config.yaml
num_hidden_layers: 16
hidden_size: 256
num_attention_heads: 4
num_key_value_heads: 4
head_dim: 32
intermediate_size: 1024
vocab_size: 2048
hidden_act: "gelu"
norm: "layernorm"
norm_place: "pre"
norm_eps: 1e-05
positions: "learned+rope"
rope_theta: 10000.0
rope_fraction: 1.0
qk_norm: false
attn_scale: 0.177
bias: "none"
tie_word_embeddings: true
parallel_block: false
init: "normal"
init_std_qkv: 0.0345
init_std_o: 0.0429
init_std_up: 0.0494
init_std_down: 0.0494
optimizer: "soap_variant"
learning_rate: 0.0129
weight_decay: 0.0
lr_head: 0.00867
max_grad_norm: 2.0
warmup_steps: 200
schedule: "wsd"
decay_fraction: 1.0
decay_shape: "linear"
final_lr_fraction: 0.05
batch_tokens: 262144
max_seq_len: 1024
doc_mask: true
train_tokens: 548200000
max_steps: 2092
dataset: "wikipedia_en"
Each number is 200 + 30 x the weight over its row's rms, rounded and kept within 0 to 999. Layers, rows and columns count from 0. The size before them is the row's rms in percent of the matrix's.

# layer 13 attention query, 128x256, rms 0.038, rows 24-31, columns 0-127
106,185,161,224,190,151,223,171,186,154,173,227,179,199,150,240,192,165,169,182,226,249,282,169,233,205,222,190,196,172,179,164,205,265,229,214,206,224,195,169,196,202,244,232,176,213,148,209,164,207,199,262,184,186,213,235,159,173,188,203,177,208,190,173,211,205,148,225,205,245,166,170,201,201,283,172,188,187,255,223,209,239,227,197,136,178,220,202,238,212,160,256,198,205,271,195,174,191,215,167,176,238,246,212,191,182,220,214,208,151,104,222,201,209,207,219,191,217,165,270,198,176,229,153,198,219,257,178,176
101,238,183,227,204,238,242,193,172,178,223,235,176,225,160,198,138,231,179,192,181,232,192,173,216,194,166,208,262,217,198,218,137,198,163,201,163,217,187,201,179,218,201,185,223,144,183,267,193,171,196,210,249,154,213,190,181,204,215,162,209,193,191,203,221,193,203,138,176,227,180,212,185,219,238,237,109,186,258,171,224,177,187,228,147,164,159,222,219,210,226,245,194,236,238,200,226,158,192,224,175,302,196,213,214,211,190,193,196,234,189,188,214,194,217,236,190,175,171,218,170,164,207,166,227,150,192,193,225
108,213,190,234,194,230,189,200,146,172,196,155,190,205,234,183,164,208,203,198,227,189,196,165,195,167,144,198,210,227,209,233,194,167,187,226,180,215,212,233,213,159,187,165,231,115,208,197,198,125,163,241,204,186,203,218,229,192,193,156,266,212,219,227,234,174,143,189,164,239,242,183,209,221,198,215,235,182,202,139,156,200,214,250,188,215,220,201,238,192,263,247,173,229,229,197,212,257,260,219,191,217,222,187,135,177,186,209,235,173,219,171,186,248,185,132,250,222,208,185,203,203,214,220,194,184,200,225,165
103,173,205,162,206,220,194,161,247,197,170,184,159,178,202,192,168,209,198,201,242,197,196,195,174,173,185,216,223,200,184,165,185,160,217,190,259,193,190,125,180,177,143,146,173,208,196,223,187,161,195,178,146,208,149,197,226,257,195,153,259,240,253,159,199,148,191,227,194,180,201,207,221,265,182,192,191,165,191,186,254,168,242,193,202,216,208,237,219,197,253,212,210,208,314,227,158,200,196,151,133,163,178,193,159,204,141,174,227,184,202,216,224,234,188,177,244,161,181,219,207,207,186,226,222,235,152,206,150
105,216,204,185,224,193,224,197,223,239,225,145,157,227,235,244,205,255,174,252,231,208,195,208,223,197,225,143,201,177,187,205,207,150,232,185,246,191,159,220,216,188,220,186,175,198,155,197,167,142,154,189,211,205,159,180,191,139,184,229,175,179,196,191,240,178,229,237,264,245,156,195,166,173,236,262,190,202,181,192,180,154,213,183,128,184,164,199,160,170,202,168,193,237,216,217,179,245,190,180,158,196,169,230,226,230,166,170,217,210,205,180,231,168,229,247,234,251,221,187,152,215,232,177,217,213,206,175,239
104,220,198,201,223,163,199,232,197,189,232,188,183,229,167,251,189,150,130,190,188,229,234,168,214,151,214,226,199,189,169,210,160,205,255,167,253,171,191,186,189,168,175,226,232,189,235,180,210,181,209,180,192,202,229,208,209,162,185,189,244,205,240,158,204,213,208,165,213,219,157,211,231,170,230,246,208,241,201,214,202,212,217,182,166,184,147,244,194,207,232,186,198,220,222,142,221,210,249,201,163,129,228,197,213,194,204,229,152,235,240,170,235,175,216,186,178,223,208,195,235,208,250,201,174,144,166,174,226
104,197,182,198,200,154,177,269,236,169,146,217,136,187,154,203,171,137,230,239,202,151,213,153,145,218,261,157,217,165,172,208,165,175,176,183,207,247,202,192,175,187,266,234,195,191,146,203,225,212,151,163,171,223,227,181,248,211,189,162,200,201,241,161,194,181,216,268,227,163,218,207,171,163,220,238,193,205,178,241,177,218,198,214,155,215,166,183,211,154,269,205,188,215,184,185,222,191,220,229,188,230,233,247,234,269,251,180,207,236,172,167,237,178,203,189,246,227,187,256,198,193,151,178,217,200,184,226,176
105,206,119,224,225,211,186,221,152,213,181,160,220,227,182,160,144,181,206,180,199,209,154,169,182,245,217,179,143,226,202,174,173,154,198,228,215,220,226,264,168,246,161,209,176,250,199,234,231,184,243,204,169,187,206,245,178,185,182,169,181,171,235,179,175,203,214,223,196,218,190,131,247,232,195,168,202,198,138,189,212,214,241,215,202,224,211,217,214,258,201,191,195,199,204,211,224,187,201,215,203,149,186,254,162,169,206,170,196,225,187,204,134,243,216,190,225,176,213,209,200,210,201,226,186,217,152,193,194
# layer 13 attention key, 128x256, rms 0.0347, rows 24-31, columns 0-127
101,205,215,268,185,189,217,201,228,194,167,176,191,227,176,228,202,238,166,240,201,218,222,203,216,141,240,230,176,210,202,205,186,205,214,224,214,176,192,183,233,179,205,216,228,186,212,191,184,211,186,246,134,182,229,223,195,295,220,134,230,249,209,253,241,155,171,212,204,172,213,234,199,157,199,225,206,213,247,229,198,173,191,165,195,134,195,189,180,147,184,197,230,195,280,231,168,177,162,178,172,206,211,225,157,233,235,223,190,195,209,193,231,192,232,208,171,241,214,208,157,192,193,216,138,237,224,167,185
093,194,206,211,242,253,243,217,180,216,248,173,147,267,155,190,188,208,200,205,221,178,209,206,171,231,160,223,240,157,240,190,215,239,174,176,201,229,171,247,199,168,184,164,160,172,237,192,172,199,206,201,176,263,168,157,221,265,263,179,225,203,224,175,220,160,219,173,159,187,186,232,216,266,240,155,189,206,177,217,170,173,202,174,191,192,174,152,252,231,242,248,206,208,197,188,185,242,158,256,207,209,209,213,201,201,152,196,195,205,156,215,192,201,226,211,204,157,223,194,203,204,221,171,184,292,172,256,206
111,183,196,249,185,171,259,256,218,208,164,242,173,171,232,146,187,169,223,194,179,222,263,224,216,202,214,225,154,242,213,204,113,160,178,240,159,224,246,183,243,198,221,153,246,134,206,193,190,212,144,186,180,181,203,201,210,222,224,181,173,236,181,189,198,155,175,229,168,228,199,224,193,202,210,169,174,137,234,199,183,226,189,236,212,216,199,208,210,190,240,189,184,229,225,220,226,205,234,269,205,212,223,160,197,185,172,184,160,169,219,178,164,203,188,203,192,218,201,153,215,232,209,245,198,168,198,195,183
114,215,182,250,169,216,223,195,158,212,174,188,205,189,166,219,152,199,224,204,211,202,190,231,164,268,215,212,251,174,166,258,195,216,215,164,180,214,197,242,227,154,152,196,206,248,238,201,182,205,155,191,166,188,222,235,176,251,172,208,254,182,234,242,193,140,188,156,219,127,175,187,228,196,200,196,181,168,204,180,185,206,195,191,246,232,182,170,203,188,245,187,200,222,222,168,223,264,178,168,245,214,147,186,121,183,194,263,192,171,200,189,218,209,219,225,206,190,118,213,163,249,186,211,209,174,195,152,202
112,213,256,150,191,235,218,174,195,154,196,168,302,182,172,208,206,236,196,169,160,196,171,228,165,222,217,256,227,200,207,199,231,235,180,177,204,207,227,223,175,197,158,180,209,174,188,232,161,196,242,191,250,226,207,241,154,238,186,182,188,125,192,233,215,181,200,161,245,261,227,209,220,154,204,224,219,182,156,158,189,155,226,201,163,183,206,210,221,257,173,228,172,217,186,164,234,221,232,263,200,199,165,243,210,199,278,205,241,219,194,232,222,202,178,160,185,208,247,154,212,205,212,194,188,155,186,126,208
104,196,192,227,261,171,124,222,170,182,213,189,232,248,147,200,170,159,151,193,208,232,204,189,193,196,215,183,196,210,180,198,188,223,202,184,201,163,177,226,200,203,221,160,182,169,202,190,225,215,208,240,257,226,245,226,162,194,220,244,239,175,238,216,209,242,206,196,218,220,215,226,219,164,191,223,172,189,262,121,232,193,203,233,184,209,247,188,195,146,172,187,187,151,199,221,214,230,221,253,213,212,261,174,245,211,207,201,242,268,198,203,214,248,180,214,187,184,244,230,191,188,224,187,160,214,210,173,243
119,262,233,241,241,188,156,197,208,186,202,243,251,155,253,239,243,231,214,243,148,230,247,176,195,196,149,142,197,217,234,184,180,185,228,209,214,200,160,236,205,195,190,226,217,179,213,188,196,143,190,195,187,161,159,132,214,197,208,215,188,212,241,155,218,238,224,175,176,172,218,202,209,132,210,193,179,170,203,216,248,157,224,200,173,223,189,267,142,206,191,250,203,231,213,194,192,149,175,226,218,217,204,248,135,223,222,178,236,195,230,167,139,178,211,208,188,187,241,212,218,195,180,192,224,183,204,216,189
103,194,206,213,202,206,169,201,191,166,214,153,189,212,231,204,189,193,151,142,198,168,189,148,163,260,257,205,232,234,156,204,199,154,202,230,192,219,176,194,188,236,189,196,230,134,137,268,160,202,194,190,191,223,182,203,216,251,213,210,168,196,158,174,202,229,154,214,255,216,158,138,219,184,191,148,198,229,226,218,220,218,218,193,238,208,132,200,246,184,246,168,201,196,174,235,181,162,187,228,220,208,215,247,157,209,194,200,189,185,133,232,242,255,168,148,217,173,187,192,188,175,221,274,245,221,143,151,201
# layer 13 attention value, 128x256, rms 0.0305, rows 0-4, columns 0-127
097,183,205,201,217,129,200,213,191,158,203,228,240,253,216,198,229,185,199,224,187,190,174,215,248,209,154,227,185,209,194,207,196,232,160,210,239,236,209,218,180,202,164,189,178,154,210,207,170,207,194,200,148,167,165,186,192,199,187,173,210,216,247,186,204,203,203,225,149,232,177,218,206,184,173,184,223,202,91,242,183,204,190,202,164,138,195,163,224,200,205,217,188,152,179,179,198,152,194,213,189,196,236,160,233,207,299,197,213,200,207,240,203,213,169,176,201,219,216,131,150,263,218,171,213,238,222,184,163
110,254,189,188,222,188,157,148,222,267,216,218,188,215,209,222,207,215,244,187,225,219,208,204,221,219,200,172,187,173,206,197,199,226,256,226,266,164,213,207,192,233,176,207,194,239,151,160,210,174,160,191,185,262,219,214,207,214,272,240,199,272,210,187,220,146,201,192,142,205,155,160,149,227,204,197,160,131,184,159,180,203,182,223,216,177,202,166,160,204,228,166,185,194,251,178,171,194,210,171,213,241,177,164,224,187,246,202,173,184,233,179,197,160,216,212,133,200,213,183,177,212,206,189,187,212,210,245,211
097,145,170,218,209,145,228,213,222,182,260,240,239,211,226,198,136,134,180,166,184,178,152,219,232,226,195,224,178,210,241,208,78,147,235,188,202,193,188,189,234,171,208,216,183,209,232,219,217,233,150,232,176,203,166,201,198,176,167,155,182,190,206,227,205,238,116,191,171,181,181,212,154,182,215,188,194,219,269,250,203,214,212,257,203,200,196,250,186,179,208,207,207,180,236,197,229,216,239,188,193,210,252,148,225,229,180,207,181,279,176,181,178,220,146,217,188,244,198,184,171,172,193,204,198,221,229,133,214
096,179,204,261,193,157,189,182,191,153,203,204,164,182,199,269,209,214,198,256,170,220,128,145,202,177,180,225,208,204,187,236,191,198,219,183,196,173,195,196,213,212,148,188,122,195,210,156,144,203,163,192,228,154,200,204,208,144,165,154,221,187,159,198,246,189,177,227,196,215,261,266,191,229,192,224,207,175,229,215,190,206,207,170,191,178,172,214,206,222,227,188,194,239,222,242,148,213,153,238,230,217,194,195,188,149,189,215,187,232,170,194,195,244,169,198,207,190,222,186,153,199,159,216,233,158,201,182,196
097,224,192,178,210,218,173,202,184,215,234,215,177,170,207,190,182,217,265,161,179,221,226,202,212,189,239,184,194,258,171,162,192,185,227,155,230,220,211,171,152,206,217,156,211,240,226,207,150,261,250,240,239,202,231,176,200,223,228,211,153,168,212,202,173,250,179,216,199,236,237,187,212,184,206,197,249,185,205,196,199,195,158,193,212,158,194,195,227,221,147,206,221,164,109,161,213,200,219,213,187,221,229,141,187,257,182,182,227,187,163,188,199,212,208,184,192,192,171,191,126,234,240,185,164,203,149,159,201
# layer 13 attention output (transposed), 128x256, rms 0.043, rows 0-4, columns 0-127
102,260,159,179,177,220,214,189,175,183,171,173,203,197,192,258,259,255,236,197,195,213,213,239,208,291,164,166,209,164,248,194,196,153,177,205,211,197,204,204,219,185,180,181,163,207,182,164,236,233,235,161,223,234,184,235,169,196,215,212,237,236,216,164,178,206,239,210,219,215,158,192,196,186,145,192,207,193,191,231,175,181,200,162,233,186,186,162,176,169,209,178,194,213,213,202,208,175,234,174,205,207,217,125,168,165,273,199,261,244,254,245,239,212,150,215,219,211,194,204,217,209,197,210,183,256,193,169,186
113,201,166,172,188,212,200,200,243,281,211,218,252,127,181,190,235,210,231,203,196,154,154,190,211,186,158,173,194,183,226,216,190,221,235,225,207,205,147,167,230,253,182,224,195,201,237,168,195,235,175,182,179,198,242,165,215,192,217,228,196,230,209,226,219,184,175,220,190,169,177,174,167,163,193,229,182,128,207,211,213,224,180,199,171,208,160,200,195,175,195,155,213,146,228,227,233,233,143,145,176,231,201,225,162,163,241,193,260,205,239,205,240,179,230,174,161,249,165,158,221,224,160,140,160,188,195,219,257
102,211,189,208,198,206,187,212,223,215,226,224,177,233,202,169,183,174,252,166,257,218,206,230,239,237,241,184,155,208,180,225,192,157,219,161,148,158,212,167,239,218,255,198,181,206,248,181,144,174,161,199,219,270,164,181,229,186,159,205,181,183,187,211,233,230,178,171,248,154,205,205,227,178,174,139,195,249,184,231,214,247,176,204,205,149,197,218,194,186,207,226,228,237,248,237,220,194,223,176,250,216,265,222,211,228,171,231,177,252,207,176,208,180,207,242,191,171,228,158,238,153,180,204,209,212,249,186,216
098,172,201,242,170,165,182,162,144,144,223,209,252,192,220,214,204,221,185,249,166,204,169,183,233,221,148,190,194,187,232,195,182,179,236,229,188,159,245,233,252,226,206,243,218,236,219,186,151,162,180,211,208,189,247,192,228,252,198,232,220,245,160,197,182,245,193,177,286,191,261,227,181,173,164,205,182,158,237,184,179,182,208,178,241,198,225,197,226,172,211,207,182,197,211,212,169,217,114,206,196,255,224,169,176,201,202,195,197,249,224,172,219,206,209,210,279,159,209,214,160,196,163,164,214,158,204,219,188
103,171,160,161,216,241,199,235,164,186,187,221,180,237,212,180,174,220,216,148,201,240,209,177,240,158,217,185,189,204,174,200,207,190,279,222,203,216,277,188,182,202,202,178,235,167,246,180,107,227,244,184,241,270,196,184,214,271,145,166,207,249,246,218,190,175,202,157,204,226,207,207,186,183,197,191,251,236,158,256,199,245,192,193,163,181,186,224,175,272,188,126,177,182,212,199,210,189,173,195,134,180,189,177,172,228,186,206,275,215,188,236,185,241,201,168,212,193,249,213,198,197,211,160,200,230,164,189,176